Weights of a small transformer language model.
Size: 14 layers, MLP 384 SwiGLU, vocabulary 2048.
Training: a variant of SOAP for these matrices, 94M tokens, 2881 steps.
Each number is 500 + 50 x the weight over the matrix's rms, rounded and kept within 0 to 999. Layers, rows and columns count from 0. Numbers have three digits each.

# layer 2 MLP gate, 384x96, rms 0.139, rows 114-157, columns 0-47
493563486409571518506591447540509534500544538522501492451427530479438493548424399470503378581473501509466520430546464525463490493408475504519510
493503473562484456519409491491484561519439542515538507613538580451478556428476525504552420506477555427573556474457562574493496517432566531391536
519549485528583539516559583451484490557532518551515439610625354461477495461533516487512496528438507546458504575471493361542378491457471490596569
516516529498548514530451474548501491480481469529450523441539541517467552448531573581519444526545452470540557431505468574482486552485484420513447
491545491563386470553504435549498423542509405545526489477514558538446438480422491551491563452473494508435559560433521528557463489516433436497566
524475442536468529541506496522442467463533522502513565460410459518530525427450472478550426422536515421517521511540498533454427508505567525595540
500438466474503579457511509427443554480556492491489493516425532428626558574478471498519458483546483507419523473519537535532571528559586418393492
495453476460541528362524495496516501504512537491513534502441496550503500537585444523492437485523441500517520458506464424529487425517440503520556
481520451514443555464468571546423522462474509457513431545445535492510568494585479618517495442510527542545498534356401495585529574415512493485418
454476504505486550502520457435566548356502501480462485543439476514525448435364491431560426539497517516494546506416522417491514564508517449565466
456411571478540566393554462510526530468498452535474467537577471474495480628494497525520468440481375411471517595465460423419491572402478568512507
559583539610538482474502551512464488615468511589458514542550494504483531520525569416446427460474589534517471451419420487484475530520501541534481
526490533509474476520530604475563578477529561447480489426509583532481508520526490502496566549436481505474464519456538423519562502564437512446468
512490444483540534452584497559477506570458512501454426506545508570515464430500488490447528444552532422445481417600436513583574499522500413479545
445456487590458556444435522512440496488549515547454538510472467450478465599438496496503566564498421497412542507489435517493467496527478441460470
509522434503612556439538528527461590625471443514472440546472479484541528504592409507555591497504506518541477520517506422562517504548519375451531
493498565427536517530444574565503498577580494560557464547424414523539623428562437557581455534423552528522501503481559495557423539502501407463586
622557423553523408530512472548430497532517570495487415585611474530497500593364545488485490556487464535544465503531568403504531494527593459509526
493590426570433486533395566540491497467456422416548541520554428500515457493506428487469478548486441416567543451474429510498507537526466471512424
460479493518469613513522372552512551493532489480503515476384532444554511413440432412568478503446467454474530661486465417510520517438568525592488
487540517494460547516453417545479496465425478502447563506449459492531450414476494531417548376519504478384456512523528547432524441536509479557490
531471528493444498526469449453489527573525449473542508489603507563476516448524548498547356474481471454557409508488579545552433440541520532517609
446476477519595627408550504559582510575489504419456559478504387457383533514476477500529504532436515430475464557456528517528487459577490489494512
465448446456516537533504438595491481456449510551469489426465515486474511541537407559436502540374523538511556458500535502483613508533600520449606
540575558573437463525489571588477413483524569504466543495475627389468517368506567344464461480489508454484502481521512554566585489463504537468505
432455508456511536475549537446490488449509490570455493547605542472500504473505484483459476501528462488484544474527458467581452542514453488562506
499531527556481483553470412594509499578471485588512528531488525436464454558485503458461491501513571415478561489536450557523407475578437560523441
486487531523583495523467443570399501471480585509511514482510588417517508538446490521535431537439422560525558564507539611496523499584504564528552
534523422496505528471353478436523493520481484481636433468497499501440518532476464509414425440506493438510532510518528459559527488527505465464551
626478435458460470455523503528557550481515538518467549560387582551505365392602552541457453478627499453461506419486501427463447543528491445454536
506479570418489558485402501447478516639544492521496529492540532507474561500560518503430511503480552417531535467488547570528450545583425443556465
461499534498429475566482458465522416515496554485394559524519498414448498471429431558504533571549522492577561487535481524460450501481516452419529
515554542478552492521497526525455500569493503530440593507477437490445493484505536544478489464541567426439524512443462538419470592472517407441500
515523492530486460572467495441423500419498551467481485579462475426516471456421498596478466498475502431605498540536573435499433523503516532527495
504494490530522600532505439464486453528520519480510449427534444401497511443448461421423393451532466454515545498468471452562536514417504601392377
626483654495493457653566510527435549414522511553450610506433579544516447508503422544526410552519500340497500478484523617529584530514521580477479
524473483495476515542447545537479451459527506480467520460562488452478454523522529513442508469469459558567553496450458564449359582497482453526548
471513479562528549584376455525469481450557547498407584551592506596507534507464454567485444504483561488557531462492510561579499484401561422554489
517428543419484496535481432517491555442552476484505434491474429418492544457574530488484483502502443487479520469554538493576489561504467434505467
481450528425511577479585413456469490467440529437515468475474532496618396437506508510528419486526481431554449580448509482516520479496440480564496
509539608508525534446494416572503526439557560441416465538614462423516573495421561458542469524578455574500538520463523512476593556521531506544486
582579522478436524487581514643502520588591648480515542432491484398523441504521492507456549495607410472467496473481470488552585571626460503495440
455551523567395523506484538486662468446553516537550507516583584534496482478523508534505472501415548417502526529489482476525469431427475465414450
571451523505423458553437483495422488480562548549503473480420485506452462552608404636557407579579465432551471416535598469466462492461560614522491
# layer 2 MLP up, 384x96, rms 0.13, rows 114-157, columns 0-47
470526495588491542505548536449472438463584569532463517526456476603519512495498448449480536504390589494580487593545406516537539439442529376569412
485473505464590455495436548511515489489502440528466475578446483441542371614518481500557430547570522417497462484522445500579523573445471533529486
507436418494473460480587485419424527540569509567532513556447492445527509515517532468561494530466493559502437452530500418464559537550425533515560
474494443502468523566456482493516485536440457491435548516433455447438409528434473528547479557533452441433500541471496558539503462437610513490451
468553489453504544487501465364553437570438449491571533472584484484487404492489436493518501454482584471464511569465557493489453432555531415502418
534497464491522470514455531463423497487548504481378512449552537479505435449415495562575453347410494491462512510542502476582405538481507498508525
409494494539521574503508549502483539550486432467530482555488510488546528610490481509496478519356531497372464549480486511435504495507540388422518
497509532362559488431472498484570437504494508548553504493497502565532587564519479557451420521452583515509458484506476548506396517508452480413531
543528509493461572503488584496586515524572476517447530475390517415509535566513572463551508571488517638460444539485544475457534449445552553445485
505436514502463469495491465483442476450484630467479509432477529454504485520565424537534520513531415565480482507461434406483540502605473512522486
464441472459471538590520503560435427464476543478448528443474525558596524502568470508546597424504556508479520456543515471486566416490567530482446
479502520564536416596561493536504516535516453545566485554452512519475444442421574415486490587449440423557589397540514570495487482498457487520540
558510518532471549586546538460423477637558511602494510446510404562596425469507554461506624430445530503525574529508529493546474476532441523524525
539495440474497395531485511511497558421472535568455509484452481535420475505407499509554414451499473487510491503509459567466536594543497510476613
538440494531428515512461550478496412525523501528508542549505520368518520533469421469524584529472545509501415444546511504525505395456509498462541
470515491499501589549388558551516529528454554532487452445456574462518530501530463495506587511489594534604463490534489622539458517501511434481588
469509456495438462435536430474501514550510480398425477359628518411502488478459576444375440429562374532495463457549500539517557418542440552528486
494389604482497509460490438474454479460548561571511554452481481421529452496481536584494485467485450508447496467405465454497498536498530519408576
458525449454568498463552423431525481517492565537505586506490494535521449451429622545586490495508417494569511435510467558528468461622494500531548
451437458552482501474387370443540467553509494438485490408473545463570488519528494571494405611443479473497391505484462520541456444466474571500497
543475521492413501546446549487468552585497511403467487470472500510462580622384463495550453498509490556585572458563491413560531534536574506490535
523566457505402533514479502384483524526561508595465494429520443531393577549476422433470483439580502498488518426421531424469466471449517479424506
373495576502546526411482481559494534569480436390487475433586431425459468512440553438519512534417563421511432580438568479533465469543535497503504
444456443609563498459587534504467596456594540495451536488518606536587449489440551467461566462518610462490507477458486425490474546457520374553477
457368542577460483489569509341634451421541447405514434504453521442488497514500552566467544492493465502503536535561431421492517404537501483507529
523585569521556475472413498513557497514450523492481557432448522519505489482455522503479520610508532507465441503388493491421556494546422538440520
414556501563466458485529521428466595512486543559569537561496413500545543459492564497486550444473449505573514560542525578463480458487538613527463
450452491528484461564519517481516503458543508441558475566505580468561467446538396474511514401550558480550467538527456586533526522403490508460518
511509496548467539541428521479544515506520492548448401512529481498441468529505515441432521500516523494437440585535459493493509495495493435457464
532560444551453548532536543481532509567505509557524547354577481498560504474443459438483482544505510477501496454521541462574485588486401492432450
416510403531612604495577433377494517459498514455532502454541516519518435525524490466473459504533507592505426497467439460484449511460541493431429
586547461570520484564435492452474486482534525532421511575476447531528529492517594489522501488468478542514469523485504478593562530515512416469545
472406530543505465478436553490533377527585520520522499485545574514469523531567470489489451441435532537488422502476484550484444510523481490460472
462508461440499558471605373552444465512533577493497521393430426583549435472500448449539544449465533523528474547477544484519474561530525502537520
556509421532463447473458415456491483563586501458505501440534486568486382519536499363572430472543503511520528501473417471551497454514428498544497
442434597513472481444473534415466471514558464489426470531433476500447472534482440609467496565599468567448503518462477475587628393482546626621543
635441489542466461540474545491583430517467454435470497461523516541437436518517535459435503499451449526568541467439471521462542488476476501522555
521448464536448447521460470492463471544558471499557570592419558447481604494552553553542471550446472508498500630557500437450556509518475490510490
459427413452491579410531466470489477544473456412513452497468520411487472468422470603529434543482483485513579540550555459510502577554549489436476
537451478503448471467490402458557546519563467521550495410452424499494502521498485446437455556431457408538500543487476495584460450498387491500430
445509428582456530545414563537516483455531473570540484486441500604472476494541396517417441503500586474578499493549419540578433441475432514471548
616568465460450460552501502597532496553581630441558410525577544527510495426579608498537595514600461389472504531533470565526542561543491413472457
446541540437514520501530500503524414379574534495471469539518510468477422509477520433499471569493499511509439465537530599528482494441476585490498
557462566559565467480476484489553575550519514515399483574469541496537478650458536583599503520581593482511633546395524567503631436509432613484457
# layer 2 MLP down (transposed), 384x96, rms 0.116, rows 114-157, columns 0-47
559422508476488428550546488439515501474427493519509569408536597472568473463423471519493554484438475468403477434509526528438519474611494509526595
445562487503486567443493432488510453528542571493451484546432386555496465615535491521497484553464490446518411445471541448517522514496497512558496
432506479582569473491428508539404378516482481505509489447541434482449514591489537617466458550552545403449544498579465459372516503393538555409508
452488476484481494517477516461486510461380479483486476487494507460541552545564419564472480490483485432554516488522442496515489533480394518542475
536515504518575407464426497487468411578437495446532515459483487474422457458482501547488466446507503476423489544496427539497447471486480437584526
519503383465497498586451483464537376543368533506421453487447625561438493526490566496522515494477462463516586510512570478512539436504420507490574
425558545456391560485501408564471545501392571463534550600484521494396535469546560499495574551552550519504511568478440539458499496449449549504551
490539474424488545448535498478451488462568445526510529569482515433487453500530459502553510527587456464500476483451523512546516438533437520515541
494457525501467518464468505455531512553446466573526567522427534506469519452570444505536461573469502446452540502559516569468511593558463520465516
553512494543580548429468488528493419594484452517539477454529567547495520509521532533495463504511392520564505579573553458503524493582478511585482
557582440432524458522562574509551468641630477492500449503390523521522582545479560523572502485498490500491502504552523441414470508473492525550500
515475378593630592521500392421491454535556550587554536530467491522499418490391646390580478568542471557565544456516549572465476501469557455452508
518546606473582457479477452514524503430507402533544480512479457462523464498460518437542535509452503395570551544526465460564440561575538428510485
518528504556570457566469486446608515435438504446473440486463537480465534513472503560511540568487586549475542481494520452509517528519450528460544
507511492524531471552460496512517471541530504505496600486434438535512509516491628506499657568585440556469493530510504491469488513539549523365524
540397454456459617548490513507530553464465579485512550496494459504542526529525565506465523540499451568511457440395451534511469399450444551553510
513541523488479543370489434545431570475527533420523520470601419416459549486525498527411461532567459506487482524510534378592471518556421490530528
584504397548501522536539592498503501493439524472487556568546545526489541522425557450481408564480435510564483532557449532426491494591519500544521
504469539487462564536526587495505460531472373449366492443551513461569513483470429502494560608504470428533494490492460486446513486562547489509388
512545411530495448647506522533448525494521620426502565483455521497475506415487511473493473436495494540565548547456473445505525574536583427550545
520589446564524469561510479424458528477530516452497534512445492567588502420487443444494545471508398548450413538471446567521549431601595542518444
501533482389465519475487431451451493534572500540491430547511510560508598553457420442515495541548475507531472426466483440418509454473495468344547
442587480558457493546502490497449534552444408464527527410599529478533549621504584494581560529579534478487519411468564545458545425474484470488472
509557492419531458528427405410592456428515431468398515451469467409418572542428513508599503505540458456481467604456498516420462593438553558551456
573426445559484517477536446531551541512486465431451481522451432374505471417527524436473479496445510602589541477406484432515499487531507589541427
505511552486464443459434516578501515583423542483447465564490531447435523508498491550525528485495571461518463543556464486460485488591498590471497
464551544571491458461487585545475488479440433546457476546438520419459469477558474549433465463458565376497518460422516524530482476558482524489464
487477446432502457420534487475409471468533428484547483493508475460498561494499455598475444512431496513507494541436508530438425587491424474427560
467449399513621482537589471530512488554435452520517479506619506433540478542497518461519430572532493637545481528478522507503523439474515542580490
443504570495416679571550480503491474505564499498492482448547399526442565480423558557431539405423517516534482575488498467453528430416520591442497
555602477464533538471663503486538476482556550497523495544548524455609606604523504450439464533559473536498479361421486512553517561398508472440587
449426482539591507512454460402503464512505500462554553453577450494367461465494425529578505517434512497470512428425531517543442458507482488461448
494489488446547479525512535583493480468467529496362484541489532470508575493437530436488472474529517506465506463405525459511482535554444461443464
379427489555441493547527509460400517497486530525415513478428414530362546449568476581464407479436549558436518460541497444544438499529521465532510
499457527492522576387521435499409503529503543436430530429525444546555506596538497495536499436432433457546499434467554608499534478469499486497517
495489492418528414483552444409503535482473484513412483447522544581554486558581483514447542418443457548448461433489556469533544434442543466596543
531500492494557448545572514504500540497451472405475535471515609512450497535483519409547509541487487484472449518461460494468533467512502505496571
574457453486446493482421478502553498471429539494525553518482539469557465493479547503489551500427475473469430479480539549563474646504532469476582
513547506431435526524492478470491446485499494510544507503507493548562437613549567460483447599567497578541504509517506576525511472494388531512494
474495496462480484513414501516493502502492487416501559502431447553553401423467527536386517429457558485450416398435519473506523518514504454409471
508452487584526571478484387484492550480493569425420514522464446538463515487455544571530440468522430517510542338584498578464505495565469485506486
615528532423469358513459573572486509470507442463524494466579567515504435568489463504447572464456386587471503550509451507533538463432566495532515
536454472505558502506550576455434540518505499440559468476468455484494441477518550406493562533448482470475477614576469437463437626562500501539501
536507467505576495577467469541596387465449461527431507487509474398522551508559489428485644473448487552377546533468540518501653483566423515446521